Each number is 500 + 50 x the weight over its row's rms, rounded and kept within 0 to 999. Layers, rows and columns count from 0. Numbers have three digits each. The size before them is the row's rms in percent of the matrix's.

# layer 2 attention value, 256x256, rms 0.0211, rows 123-127, columns 128-255
063:563480524459547418479496513460532485515380650517523418521476570448410487471539477551514580521571576527483515453541587443462477534411485463467413558452535447396493489494525541591528474550486498413630504500519473491497553464551525525498438525488509485509550524530462452557519533467445518513427486506497573487543523536529486598511563453413515520594502525504478533547548547554531451496459
081:472602469495578541546497490500557527459435481534465529550487470428577516450527527507465544533580419520442501570505524505542458488486522424431388458438450547464482543498503517593406478530530422439599372489449465560501548524521434494467557497519553493451481436451505511576412450499538411500571526422494444508514523533592549407495476529431462515545539450503498481474483518515451537515544
077:533551491456555518509487563520515431520500516405496584508446371486464533511556554367547492526584588449405541466517515506515486510444499547509483489429536568528546441499525484551441606521567504508591507488484458425388463492419427454509583548474454523482430457476507483447462462538491486546569478417481511464495487449542407532497487495500596563528527530461504526581525473443484479473539
078:493489470490510450505522453453444460593489383441503480497504429531464514492463483433521450549489506520493533437554456481506530498484439586620600518466478526486483465434476483484578658529580505458459509560531503491555445453388456490558563523522557559471415484482505502468491580484510546495447500513509496553490453537401491514537535529563594498482486524543478524530447532550553415529462
069:468426437512575526460502456578473589467519447569529489560441531579461506483423430556499360516388437503512416540533542478530458472515518556637557501519471528487453518546445423457520421497541533484438567586502526470535525545463529475499490450505455500640539510562510541524543461535501558463495491545604489543517583426544530437515581503528472452447409455566486472585468534474527528421415
# layer 2 attention output (transposed), 256x256, rms 0.0468, rows 123-127, columns 128-255
070:495454513451463611523522473613535512524511466518519507419459478579480469612532467507508550538383468553523481469523490476448474509513484493430548441468558479489523549492534489440500451532494547565455495461560528542517495480543551418679600445404495436463518472506496487460477474482521531586524473495433434539471535483502471336509405512508448432536536510467510473458488487469529508499508
081:433494575487360491551451481577501559544555431504477554418492427601571486539466520531523520416506537467491485514525483500570501542420549566521504485530520525503515538549440526415492522536377477472453543524471459519437462511523485429654483518496509475487489459527462441472507489480484481514452511584561521523535528561411474456559563452510550455480507515557457494477520527529360513550511
080:474434699458406506520538437508547548530423464510505475436423506563516589471485510498531551482465510604554491475445526473472543530393470474486526534473439477440452504427440588496481523475454486552492483549561560477527536485626475431515518439521550506501446472580423412534528603476492578553465513535489566503449605433444482432561505473520397495514566438494509521424582453522461520523473
083:498524619467546512487551481473507537544403489534484487535453517460408511419481505495493536496510408550519559552500498532457539481494546393556479442532402500524504450519429498575496510459456508507547478530574474485444510568559466569306428529600549516482513473429473429522505556524532473482501467460440554479398550418524524591529489469538461552492472508481536505543529350482531545425464
073:500580377490563513437508525437483468533532507497458538567577539467522549468568525494531538509487503511427560448608553525464515461595549487486489509522558523473469469516527530577533529402482444526539478433419475516519492540491506530438492546575539553426571539441527574515464485517498383472572504411497477481513447544424515649531474447493465467505502486422553538486480479508516504590439
# layer 2 attention query, 256x256, rms 0.0226, rows 128-177, columns 128-255
118:586493542454488498499589497538418554478505521567566439529449531445576512413430532519442498582514440479494516524441535552511473608572580531513519603572484565422402545388551613470510534521481452556565481451530582443477441504538618611409513433426429585467551598516447486576490469572419456477500562464462554488508525488450539504444478429455540541559437477572546408527516421454559473489505
084:385453488461525454445429450542564446535446475475460479391465468546449538570593487561542498438423581565484531414473527431432532387517482401454502450550523487476530459568459353506497517518596490425484517511503385482515479485433480478641433526523514509523601476437522459469434541483520536558499480511594413420442510482470500480537552527463542500487483543437431594491477533506445522444504
080:419486387526534487448482475436546478514491529461457634410445446510459491592448483464527510495472527495468496473543566549488519411383457559596477486453482570398521449494416467508502428512546497462483572609527547541500444436498561552491539538492468492447483553539569496472505485533503437492538519461449514521472429417473553506521497516461394440476532520490512553594473480446481583395468
099:525557481588488453508558552468463496511473508474510439510467515454548501408401582503431483489513368407529451508527524547538515538588597557543474530473465530505456544467478538487542488514441494554506538441548614507526470415469598538595582462445444561486467578527445534434486458521415389429545504531442493545622542433524452467515506506400442503523528442582505472446552514481564422563552
135:488538526498534577574475465607618526482470441502455527541604482554491439566517460501555462474448512549425500518503524411470418468432456484533478461510527559468601491505472459452449433454494486471511416522425400466400522594456467479477442534527533462514560420445425498467466504489565538476469380521516540482489565586490542463484544530542550457451511569589526541450450494491419532435503
081:513506561386505515545478544554482466428497471578493468570509540486446525534491516534500495412536513523442538492488463461535473483449474509439502522497605434532553596502380494526511532482446529413544432553410493512387491570498432407447457558527558404590478448426507481495428546411469605392453456478468588506457512530473492495472562560560524446478559561532470536476464511533400541423504
100:556534447461520452547603490520472607530431558492555495510427473522551516436445497509475454559449387445433488430448467588459404574562589515567494510561479534467472538405564546403475445499498490532507509431519491578501449503501615523469501451465435531532508509480412530511461477610479483489528483500457506611602606518532470443518522469543508533576488503575452427448525399481562480460409
073:530480469502516568572510422476470483586553472517471478486468582561487466492488461494524499555489519501499524520525607467455403449484442533578464467499506427535571516494489347467393492475546509599469450474553499504515412606593525523507431437502483412518456461471476533527539465504496540524462421467408544440514527520470476478559516444500479609496468570551556503496634454501551548506555
082:563534600453452531566516563485560504534566475540529433574533501512460523502532556504537552474487559505483528497479429459489478524471456519441508520522481477518530521524491507481472624539488437476496445480333461472437464534442425430513437533469591505552498411438499565481478518492519519394425453521482539507514530511531492506437503466541606442513565529452441500495535550586459491502501
106:391496430458544447439399463555592382475479490548427577425499536477435506508611469520521552467529562580509525468502564443446592417460448487482469463414567499456565477540452442507511517535537518458533563547492469492502566478514533505517526584542505429469531506496555432534481570394544551524445538473538452441450441534415504559487555574458433517441496556477521639526462622526458509526506
092:557538509595430439481540529399459510507431563464521400445568473485576480399426509478447489572479471450539426494547621556528515532595552543507502515473568518446452491424532512533541527439509480506538545515572505489564465497493621534528514453481493477468559551623444501488545424553511404524558498552468449466576465537547521517492478439419405548571462436569562428521537515419619449553520
076:533486621498494534454463511445460511473479477491538555559552474531505524467458484469515468522432492441493441503549433577481530518512571543556450485512421538453420447495524576433550545560467450538551519393462579399536539517422549524495486425512433569410470564484491496519484461525489349504580531531546413437569504469493520580479466538451453498486438468569465344462558441467454490582457
090:498380430514554441445544448448432488498499502477532501490433506517502550530414471506445407533535482424550479510473504567501477510523595518612576480469435513477434449518537580465493464437497497544485554537602593535568496442512483544448493462369434581406491638528533481499522503584410526540545556473463519504464442432553534497484440443477441498487494501436437452585521521429624525435485
082:482476579492523562496479543591538505460531411454497513572532546493428472492469536482559505464536443587545452408465519432414454457487520585538523488487450529572565463500437455413551517511467478403488420549395475494484552479358425462476411553479475489562479478377518419449504482533439577495502448522518549517486507544438573515562565530542545488417531535546424529492499513457346518444517
126:469440495510467406418487498515442455506434529474499506510453478446502569411452493470460467525530539420569485471510556542576637486523556500463507569471438496465394511507489577565547503512489454458514555504585558444605518399508573585516576512454474565465470572501606460521439427483391489519557608491599470526501473434505502507509467552454489543502470460428442495544451539452493505547490
116:527460460549486484460551514524417457468466557503520497486469505500515512425499484414457503541458480417503469481533526604507586533573553550497504539525458497491375522489565585538549470456540436552477527514573588394596516469568562562480489457503453547507488568525541528516500464528449431490562574549495516506517502396502504440539421463462475534543432459501458484531462443430528486552534
073:458557448641466554498500441518479508476535487475518495508582451524535507475455460470502436518511479534556418536555535506462482462575569485613521441467396471483517520489499519541526484391541550496476463502581542512498496440469491532566579513498471517474409588500445501487610494500461483550599523494532387360562481473464533541629510470463437501517513476511508499472560499426534446531505
125:412502476488528533464413460528523436523509441527435512520530494524437530562579471526569568390503565551521522480535506422435565405444438487460529460431552489525567481562418436512514483558580526466479474572444444522520542494474440414486462588595562433545564459517553402468570538413544613529472504471537476472432461510454501540470521523584583439466522541447491606540426598525423544457500
102:449483507469486464443483584488446469488495533541546491509422551419465583427496490495465509531569550466553582452477473597517614477446545506498506549457416432536414534551429606492556550535453467491498513534539637507546552387512536481529540546485502519521446616485588468495509520437388487474520583469492445453498472389482523569574446483427468487468457503434387524534480550474471562503470
079:551404463538484566479576427437455511520485475470542472492484484454561538527470465497437486514473571487456534503605533559531487518504590543536523491495470543502439508452582512491488505495507467616469460438550561502484518521608508560428521437572487484428409547539535537529605463597481443554577521504429414467552506529460533535495419433487486511563458488442501344506525404512480490525432
097:409433456500546524497439434493527448531505494498430528413482528539427468570559393499578537496512636540458534537529526474434534490438372413535474448507506489491588440573467436554493484523573481475489483533550448470524531471520465426534453541563529410501503497501523492481602581400547524511505535505593395386441469522477510497502542498548506489495491521407556579539444527508475570469430
084:456469447531483418485479484396485431527520574463513546464544469419510557439531478450437461505515491507526434505522579462463561401518558478602485497483602462520504471513483472494454494539510495553472497445569520571611506450584513524563570504507456507443485514506568442536526461392480513482556558561552455552537471423394465582535499492378371522544420454527442493497569567428595531587490
080:372461429568500411478447437519529567505431491475514505401567517494462507615494446457500442479437524533528449449606527471474517401483588490555541441494466548440596459495485440539502475465509496446502532492548453501515494450497483523502447542484507417473468525390573435449419522517498549518490501516513459469470468489473503470594505503431346510491575489489447629551510600431505588517529
083:548514497549437548555465563516567584476455489493478456463603544456484526390498521456448534387422514514517412509510547428537446520482474519452456503511553463488612616466463476478514482490377450446506416504425450511400507608488512469574421532589556490538561421511438517474394425491491502458502420508429583442550504530516472527478555488457425528490519491542506514539550521526395498541541
118:494449508524432447419505531419407494527490526452536496433471530422537477453527450451499534563533547476561434523547533579500588560566579498540474550563443452492396528447556595522534491509521509488502539547643562483547502451523502585519533478506426562511540641523523509528528495539513416565592593449565432457523435501514512564592459472482436515528418456473475463526492472360524541490468
083:503608476597425477509532525533481474458576584498492490556405479442529491459524533475465516519511451465567452513461497518561543538467499479472487549528485426569457488542466545544503515496437511477516539562486542443524455442453507543547504463479468485480461508552487482434486481569431436494457506510514524515558474452559471542543425490475508520499558411500473492459517548524625363533576
117:490486490429463452425535492483392444527535495447510523522386473522482563468512516477483494557536496423517503442550528605492577541502514525507546578425428524487349451458507569539517529495498485505506572520544616469567495381474531576479561498447475563464418604529596490506502434533427482489535583454500523519503451405464447505544456577530465488515489439409470493550438520467585482431502
071:518504453480536536528465422559450469535500511514494531547428495545452502611524518594579589509533504522536533486466534495490424520476470511518567526632545462530491452566567496514472540483647558464511518581461474514471435608566447471356444522473472384517524412516374579522481584592541485509467466448493461486407525559491527423511511445537548482520488520486518503501444396552491528426439
094:432457510455555498530436482554529449533460438483422533531460502498400500557573520563542481463497595512491602430518491471481504475385440492428545488414528462598550447527416433525537497497548535485433504497453484534501513514475445487471544589564661487510527462504551497469480514488481538549542434414471497514394448493486474518463456588644481460491554516462559596536446577491457465424529
086:417527495517519541513448582564534413527478502425456560518579430532434535523546498465514534441490574557477522519524563425517577352428406481420483497519608476434503414529443414518462518451562542435554495607423430434507500501496536518555559578566598457481507424528566500449516530408539506499509463523580549521416477446509500469445603580511447499463523456519512546535420550565492482534503
173:462479483485527424387470530480424404521492507453498505483450484459478575431473516481493519531557510475546507448495484566493603497482566488473479544427459454506380475511504581499561520573536486493536589484575614487587520393563534547512550507507423534457485612544612469519455502479425491509540626435593450521482419423475505541510469520463469484490489473434436525541470557442571505525471
134:436497525513534513480414500576542440479499461493419530541509520498402509530556505519549557466533527535498482424496476437471527412367430478494489503452548466548562478593395446484507543546484508398572505595428450528435541525473445422495462591553565440511510473514528458461529566431490543532448482485503479458415446535493537594528527552569508435392537555480467606537420594508423476488482
086:554466505465456507528558541485522568457470495487562479493436531517547451442458562501447515528528407533443509506437489557513519596575585525524498568520421523498427468506589535431563513520501446571434529459500565480519481482509601579602396473416461522478541518554416554586407449502424421425597537525410471497553549427428512411555456467473549526512491534493488401471531401449476474551516
099:534474541558431433485545507483442524451464523471591431643488501429606527375415577454438483565495507424527455513527549551552523541543589509508493566534511531501360575457517629518529504524453466529546551441532592446543484465508525545469548426432432588433463575512468498510480443591437461515558541524490575543577478460479479506500457467415449530522543432525514448538521517458569483576549
078:600572430471441512510530518431469617377615535483478536499478521469552563513451509543414483581586476506492463593508441618574504556552558511530461492544554498573450572531507609537499424453429425543424493502499556495554546434519414486511437447502468500470436539504406509465563508516527471473517523538505520499524518497599495485607419527467475530492527513483436511439544454592555546563502
097:504525517539449453421497580470465517460514492491521478517518463442540510445475510485420545538539455448527444509487471582621576521530543440420453574517538520458376572554496638511532530542476420460574547441476621443534496430491527506546547485459425551460545580514498480508478458462416496468500602489532516489554444386438488548476475451382489452512549428477447506522477532492494480561467
116:416459434476553425409454465517466424521514517476427579423391493422431587486554492473546531508509556472470566429448475552442592447415452500481506470454495447532472480546404478491511470553544501448486584538591558566541537431552550504588506555520447464511457559506612471517511515441497547496460598471570461541439441431444514518527456500467449474477491539468413596540475567417543560445491
071:495446500564539531476455460437507542584537510438477419537455512485484538565478528554516503445571503502556444546550579471461490437486484493544556608535534514372495556534484486503524581548572553475544539556555553527459507588495500436388533488403574443501497476408487487523595584517514541512473499435453544461453432477402517486457471511502475455514463492471508563542518464402471658393464
134:545529540517496598604494495493577507488523465495494472566548524513468483585534533530489505462484471569476531568487493445473398453474429503507531471567520506555605455543483429472490473462513523527498382496442425593399470552472438461507455505537554455527513427476396516417612532519548577497449405517433493503519564562480560487460539498554582470475559541557486530425502502595450475500521
135:544544527537527554578487499507595550491489494558473463493585552549485441586527492492529533466451456540452526526505502444471405506492431486548539444520564537511605491503498427464457500484489534521480352476452370552410511606520439445490439528539558423560529389479415513489513555477573524449441369558438508443515582550514487482496523510576522509505521596585545517437501477574460555467492
094:389510470588564463470417468483544429472471454483465547480533534496469477505464478475539557520456541483481441496552476492495582383427469515500471453417502505524574480620380452539506481580479464427526504582497466488548599421454420407561517578552536490515488514535605470466578490454473594546466525530520416477482441502557553582468561545508506439459557459396493561602424589480455478516458
093:404413497539589483486382481498529466477500488505450593469556511523407536567532482525577509466545582492465520442561508437444541397357457484473517477438455455437555491585438404423508506478549478449558528460498469500520504450522490457607514526522481450472503513441593461522462533379529476504477543497606473510445448432459499507519554494488440459461544499460422597514536598443532518488489
088:547435559339534503492559549438467588446491542524568501461418480497515513466495447553438451560534477466475564497477464598500446604507521482541535512498404550448414526426554545484487502504498481567478528398518559454519456515547497501418438395455563554438527504483469521542472492586467464486537527473459548541526526507520539556458454479561518510552456497492509372521532381478530550525423
105:609438543511419521590554525467493601471488501512522496579521525510552470431480509548418447545456453410486431519467514569569432621581581522481447553635481563488424584465569596491511502490448406550517534470495570387477511522477509551587464451427486535483497538503389583483453425586460393446546495534446521544621525465568479415482499466416464512539507451534507411466593422509483463539511
100:522486450478489415460531505458379441439462528452471548490331489441546542463543487488489597547455464478553474431518499585510594575464646570518539485428436504497406418480488540516560509498556462552483477537566539519634490425526559580502543443481474555477483628544527537456524492542465419509547610474457430544482420468543466562533488500481532548517474456447420452522497481448561447484487
107:569494467520441577554559523534545510446541466478547498451475551515532398421475516465458443522486408470484510566500531537542437652556570558518547493510354571580441513490585508436473482427490454562408440445550495428476493519465485522511437461455526496487510553490444540572465439587492445509533456534466479463516535562456557378477468500486527560569537504475590448474563384520484500524553
104:607536481601416517572566576418458531439457543451596434520523512504543488497443535490387498478451448463532425534462512547571464525543556517490482475492442506487462498484536543518494525501429454541575446500579547511494463508545572549566524462439524562477477579482485557490480513561423405488563474500393492455597528486552503478446544439403455582543504484578457396539544490480478455549522
074:535588581531429548558540493504485515530594473459481482485493568526488496529501480479571519527523449440482500493539455544407431544466551557539529426482399457587539488510503530519526468452500567545488357424485481577497500519412391538382488463536494506559435483370486515493601514585521518554506433458497600481502437622517455490567476514603504485490590485525437501443552534542466561411498
085:563517576466533552546561434513428513452544446506496474576423532492498433529465438528598536539566462478481516522448496528558456588492552536594469574606443488512485404503528622521483537472498536548530459560463497488502499481488390493338429520451465512504437483493444517453492562615473508480479497480524521472484534612507561567484478554555540396504470538485539483517477422545486506428335
105:610526575473444616596562506507526508453539477519541459581516488531548423512470533502543480539501455494451494548422487444486404588553469544470512487587475553489522466441560552458525540498486533536503393487375453429403443551462478514429474476452454522491540443485404511443477481576515481487524415497408545473536559565468505457490493499546600507476555501586589432426531455549447433529560
# layer 2 attention key, 256x256, rms 0.0193, rows 128-176, columns 128-255
102:373500499474528443356413512470434407505456563448473533487485499493476580492498500427508498536519549511526522488508445554521620506479497487464506493458495495463300477553478555508491510510508522470513500531558570505607516387545490561483529496498479511531461587531622468531519495493478505508558816484548446484478438424542495490554473533493475458463497462401489458555501512474499532559485
095:561555529511486520663496508518591520492494456552520492493567464509507462505535485524486545467498489500440486518516504401553400492527437542482482427536494503533757542469458444484477485501478477453442505492464440522428479625460481447475476525532534453540520395489439496477484516465576481474437186463421509460521494542538490436506515542476455523523512523588538554471534510541481482532504
093:333537503527527445537469454520533493540515464512415491469628527568503514520532473433525482510526551563514536505531467387505464497503448507519513442432519456517735452476513526517484486431519500547383459494437475466420504596505469427535508500451554481536448433491426466470532530427566532483500278457486560456485468538529568511518492507499504562493519532478505531426421503525550481496515
101:387495519484500442348486486442450444475525483510538493510514540474461526521516505522530480566528529494523502421507530569499617500425533496490516469492511431453263459484491522502521560501560558532500493496503571509593515386501493530492518553489479520484488593517575479523524517419470493519490872510541502537470447468466497576501506532526494463450449495439461468501449574444550501441486
111:757500547496464558619631519486507577462502532530555465524519546547539432404428490498450482550480451455434504544513521530520368609596501539481492458520445534491451505440561534490459527422447515579464455488477458488458526529470483471485447446475484544542440458457385512504527467568524467418496273500453521474595517548507503422545526435517522510509483507517518434486536390485575532479529
094:743524481492531580703624536506490528488555494514500473535490484493516496497492483550530459533454455502429516546451503465492372526536467512514557521576484487574569506489523454452505454470457515499488461458454415493458488536454488482511446426444508528502496444468365504525452499636546506482499226515480573522532535516526432451532487441549542541515506454564535456490558424548451468454525
101:469500489495515494342544538455432468497530506480526504518443545445517520511458479544505517571521540514535461500533512566531630551484517529527452554485464466523219462490547586506489500497489514530536528520542574490562553410491506573505575493488471546479524567529568475468488493483467484474510832495555545482499432482492511545560468538499543497493453522388475501530488464451495519489477
088:727528531489481487557583575473399490460523462492510483531470536502612426514448562439500437506565434436507442522443450627553408579532637501493507471524510473493265519473538505518493502488473485539547425495526575511474449481490471592478511451492479654509467501500450486431544543516499514484561602519530546500567557541483488582465504504508506462482422474488527482504457458559458504465444
092:693531509511478566697565484507499535464472565496553513557470470503582461464500464566491522492479400475518479550464464527495356629568523536463441475595486483523358545411545481476568494488498511461506514488458513477511488506500493575470498480498429560546574542500378541525436563625478431541565383473466498534493483514461494473525491530523490514515458487592555510463623395469453509457499
100:515544525526496530625485489564526532538512503485518474492567526498531487508536513500485481451490481477465498502483471380497415455503440506533513472563497501519782521534430414517506482473491516495469472502483467495402478577497445429497465509506548476569524397464435488470509466486541527506456163517478529502525557529514524489457554480533522514485564512537537499465497510527432481504513
095:423526517416509466355439522494465447512489490482487490477450496455431548496499475426518479540562500550473509455482490561546641505470530494531479514420522468464327494525551565521510572505583482508496500536547559527547555401544511554484559540474473518468506549489602469541541539490467487546494832458557453474476491453452528543510483493438493477451444521434498455509469552435525556474461
091:260480484448533453313395434487501511520499481518436529458452480502450567466541492443484499502487507547519558429482543599438663524483482564497491493458487484475447525552412480514478564491463467557527505505555483538590579463542471554464585600496504470440568495529643469460509476427444520556510755445529496514392437412473541532515514486512428481503477508504473512537445508470543500472489
095:223496423484555460305402510516502418529506478460420536444486500522450534501476492419511502457591521460463517469512517538560663396433452465493465527478529512500507466517437529554518543501542472489466455489465512503522479440569577497502546513513507506465472458487631418520527533356504567528523747494557492534438428444509483511507563533493503463472498503434511575534450608481486475489485
091:712537563548476556688639494536500499486536479563547518488539519511566420447500480551511482520465441487424495609475502501515444594618484531499510436512533544524499557426507481480465497453463513586510490456470426465399524545488488468484486461530526580551475492446303576480465449488562428416463255489452533527586512460513477448503552441499508548530516508600530528468544452541530498523560
109:246520442527546477395366458536566434548533463509418551414514448530435554499547504513534542479533567517497511483561483452469577369432453496515508475454529496489692502566398479512538512522536547432455557562467434541527537486528491431541516556582514412497500499497651500590537487395506513570427558465506456479398400485489519506474508526514465466508503505462471606515494620475480491521513
100:317463462459531457307409461481488429504504480515441508453480513491412556506551505482480496516530548526557535492541495545453649433446506482541485496416501476444464483563480567532502506533474508440566536514525494531571551416523470482490572605515474534484522566510678483515481487475472507538568822464570422481475451481448530585489442542503473482466475475397505527516474586512547557473470
086:431414562459491464319549512448435519550472451510525504449566526515523474479524497501519500468570464541494442514500611620566587537530534512528492478546555469516390577501548495546507495481531526505488465552535474506540510495491464443467505448480565434500497445533514444488490505333575451542498731482581397570434499535457560455433479518456478482401433478430455539522399508517580517471476
106:575524496548469517678512494522575555491520525503509543492544469541532471556519510483505452454450483547474509557518508424552389466539459470473512437515534504523708553498505405488483490496479503525504500505445437499375484612452512436513459506530518465512505416493390499479468492507538518495456138524459476511518539541523503470503521509490531543523536504571552531427563471532455459502541
104:259478459483538462396407431538587502503507515504410561450511426534466591534535490494558503466452562559489449466491480448429640383462452479522454469509519491509747498504394464496484504495474529436456526520464460508543523511525554494515480526518499452542541448543584451548509506415480530533520491491514472552434484449464503496504515557489395513496485495484488510515504593452487499461535
093:457453524507515465368427582487440465508532560505447539486455469511464528460517511506524524499530491528542496510537475576520648460483526455486457595518444463436300494510501579579524569498554432461568512538520539513570586407526493603518579510463457499503530550528622501485510481473412509527523834441551461498451469497489471527537519533490494458486457500506439454471480489490553521461438
099:587505501535532511663522518507543548489509519512488511483553552524476445498501517479468491421440489511519515503452531366519396435502488474484519441567542529520768548470469427525466485492487490480473457536484458482432485565502522460486512488523535450525524381473458526491478486516537520478439135509467524475541550552530511456492516499456510535508488507576533476466511498501459470470482
096:344550512538559519493405597486501502576497507513447541446506480519505526483515530526516493483490489483475414455542483498511505432437508484498491425483512472527692565522430334540488486520468509490461457580493432542499508517544529439501527536540566449517495409513520417433535500455463541480515457439481500448452533517488537516525548503507524485463536533489466559494385626518468459464472
096:567516494468461574610550531518471492465517430483500467462555496504507450456456473499488497472522423519507492472496472480560466515511465543503474416517507562536688499477522403530481523420478500561477434522478444486411557591500453410502482489567527459553419382507344463477505548421563457467469197455484533512572508510477495443565526496489558526474500561500553475502453487507515502470461
093:793554567416429479588612532488444529422512488505537432515528566458512412454445509467469467571478477491512502442491473588473433586542528558517512526509460482516327483456585512527533507418520455551527473503487520467510533510468422545464466456489470523449423502507340495481484524527483464507502429486465489500521544510486444528542407461517533510465401527476468452499536409521554540466442
102:248505472467563475335373485487517515505475520517420503440487476511388599503526468477501495486519535552514509509503508457487615379462463499455500516464565491440584484516456503544522501574512487450514594524499507537540552448466505456548629608568525436516577448563640481520506496413479507549474706479580491453442457470483502531457492494513459476437474515463497531558447590477535530552463
092:287443502492513480350465455430456431500479480427460512507454484458499576534492454481510514497576604508526526428496499550475589466428468485498516480491532478489368478519505587489524503487560536461474528492560534515558497459511481534492515421483489577460492567538612508549557547483512506558530821556537479554454493492461495521528516492533488487453471499382471525519428605488546543500553
105:217477491529562507362362482511512475536497441509411539498448497533443565601553482524507546493521538513515524480491490443482643383435483473496497474439535477497602472584435511551488534513549554436519537507486475518541534532530502497571471508533499435478531552552626462485500503427468557552545697489530481543466469464474525542479490548545504462473500493472482551534452599489526496541533
086:741409479512523477639550518444474578486528542416550466492354476461566490487480514499497452467544555451439551600466513459454403567524519477415513513460518484498453444449503551517511454537534443514481570402471642514483462492506560502498508385509505596483523615445477554528430480591533536561500566506493534466578516554513475536419491519514583523530528471494509448513596452584502490555509
098:554519498527479556608586496514512540497537459523525471518556511516556462625530469518495504487491466481456498494500477397493383485511474485528482453479510517501711493485527421448477475499463512522513474475484446503479491582454518463541436447462511517536474429500408546453472436513525482467462127484445496517537558545469478487481525522533518512563537466551503476472542479530498468501576
097:583502514565504513664490468456530554468493496528535492501528503529523431583549530498531517500516452445477487497513543410523339500530497495533506442498533561542709480496434463498497485506468537550479490517486406522430468537494486422572449458503484471525499413457460527551499490515585483496463160498466535527537529599495529489502478437504558496516584499546497530432529473569521483495572
120:230480435477516452385338485510550470524515506518403569468465441538391534540582513494529512443540586542488533486512495394422586369426451454497498491461538494535679480554434450516488486536479521440508553490523430504486521474507522460529517536549527418483500471529596459508534461447521554551476544453545477487456467460527506526495503515507456515456534497463468613493481636473495475510516
108:578503513520474541668543512503521538484468522515507500517527497548503446522502517519504466477505463478442500539475510404528380479532480489505471508559495513556709499476484464448471524498479499494454494476408414514474484621481496451540457469489544515539497413473413547485475493491555533463479096519504564537572528531490459469475501498546511530505500482541562519482537459561489482468546
094:439506526488512464354491470494457470529506470460465544461474443522486546504487495510471521500481553494570488521541459597488651522509489519503505530457532467500295539538494589498501514522536487438563490552533591482573509433486504554435583522482493522451514554520618488497519509451487526519509867475539470464479465484488519585522468526455463520496490495465464456543480561464558531518473
099:357479432469528482308424529478457453540463517488466528473445466510472548481524505506553522553580520484514509456501456550414604465431512507473489508443488461480380452571482526537533523545534482463519533519536545537605504417542476551515525523538457537450494546540640434477484493420484471497494819458561487508454433438484499545514489505532527473408477485415500497534448597449549512504488
091:359409463501518477367441483499477452554461510502452486544446525496480546475504483509453441537445515520491525482502488566444633522421505522569517543456429491447338510506520551496542484483483488496522532479496615499567546402526541562525532505533508506478475533565559486545501520442439567549531836507573529549518496446487543496518527503572501464469455491466409526545467536419548503490454
108:260458479419529469334400487487502451554457529492443493447462463519413606531580484505479522466537554603500499463551505479527616414447492544526511455469517500490583478575451508495517510553526495480475567527494455561595542433546538486498583588566534413469529521550652463500511460417503556579496696519513419457454453488520566499507479553509514496445493518454464574530520554482554489460490
102:358491485496530534525423487528581491526507465532448537479533495559432501488533494476535497421511532594463533489524527397446484373505457497519505485481487486495815482511421442479504470525468478465497431496505418456442504512477489447489498519563564442536561430543491475509496492479515539529531279516523482464440475491536505483502519526530494543479515501558514550510492571536459500516515
088:577512487463536505572521541543553565526424549529529468481532514535556493472502527535448494478487445523441521577416478474517443464541444488501506405455543566556728448443445422520489446540462552557508530450470484522449442549492539443542483456510491504548466436505420508462428498471596557487495211547459507458524515493525488478491512490490497547523563523543644554456434429608486511446535
108:792494543520486533642616549442476564499498497497586462508485490499603467502409519530473493552506447479455477522481529566544342573563524512480492535541482488484361499434577520481505481470476492500513495468552531517478404495489561508506446444426519559539473472497365540510469522580531463468488329534486559535563582514502514443519489505498523538570490514550546418467476417525528507522508
112:784540565516484562685631511507482536455480514535604482523492513526608447438421513507454447507474448443479480517457532543524350588563571518504466511560488555498348502418561535518511510463459496490483473504476534420498452499482494509434443474465454545506484502497398523469507520593529508497522360490472525474612562553513474473531482478484502559537470499514520411492561381473493490506503
098:503543501525475498617463510516609524530498495476490506499534529547492461523516498514523478443494492498432520503497507376524373449466482506548512495497509538506737516492441423481468504432483502488464491496405405497446455570482524474537502529495525472478513419441402505501494502442501515494464139493463534484485533531466508442511524507496469490506536549604528555480505514504464479498536
098:485531472493538528592519527557583581486529465542529493501525519480529483532474479504496528431474482512472543498506534394502404484541419487544496441545561497513797477493419413533466493464447494507492455486499439546443452576481467456529488506537535472542490408480428492492491508535518496502477173462464512525520556576499504454499553480524456513475520502524542564494527521551511491493525
099:414488502500481423335472505524441391532496529507452524509414473522439589485515496436487529515484518522509537507511494568508650463485479485458481565482511494502356449499553556528541492478465458477569509536523537485582555421521547572501528514483459517456522586556629472506478512519412558518513809537511479466440421400509498546552496590489467497505460498447424500548539533465495492554449
100:517506515495513441410544485446466442497495507505474493484459475486514550462471484468477509556494475494532494511554498591472613572469499532490526540483408495440267489483526575508539544469546490516548493539591611499593500429528534590472545520499438490467461605560575455510522512492410504504547882490563474511501420443488535533575482524513492471459488463425471492499511468481533516472459
101:251479487527535417384397526497499425543514516521469570479459461513434533495531468489493527492589592495513517460520514455441644370446476478475474484482545488480542494490393515522486477478539511457492557482467500488544535431516500526473532626476533498476556495485625412485476504452459563546520727433503489528399459483475498488479490552534485431489516495469460565545464602434538547522549
101:540482528437528493392562477477421458496475486472502504517500466489484550421443476472499528578470511489542485455560486603543579542529538497496521534498512519465252535454504610518482540513533481486544451537531564451574504424520502539448498508552442568452477600491591509502483537524471487518539842476550474478513487463525479527516519500473488490463490508484460434522458488486536489518448
102:504534501485530461376460552463460469461484477515488508488523480489485519468466505489520509585523501486518541464518513599481597539484543499496455522485472465458279536475499551522529512503583513532468508500552580506537494388515510537436552508471413515443514573530581435523496529473442501590514875441542454531500463462472492553556489502481523524455461485434484505510490539454563535517410
090:645489534460520480470603523563471485516486545552519438527499501461573488468512464530470446554536490494510493498487555558530485623622487536456486592536464477489211469479577532469496459511535468516552501448491464490486517482464465520495506405490496535490516528548429558548460481572476377492476543507525476586492512460519499469500548508520483490519476471433535513491353468470573491523473
098:491434457451489467433488536501442535482426577479465548490411476505451562433491497492467428542480525521489526533493487592485509569509517473455535580544521517451250453518503629487560480465509495545488536419461586464551509483531663569462533386468483616475554602486498533581423484529463497461488683532525565477517543456515486463462511499511510477566502454503459453537462414524533478542513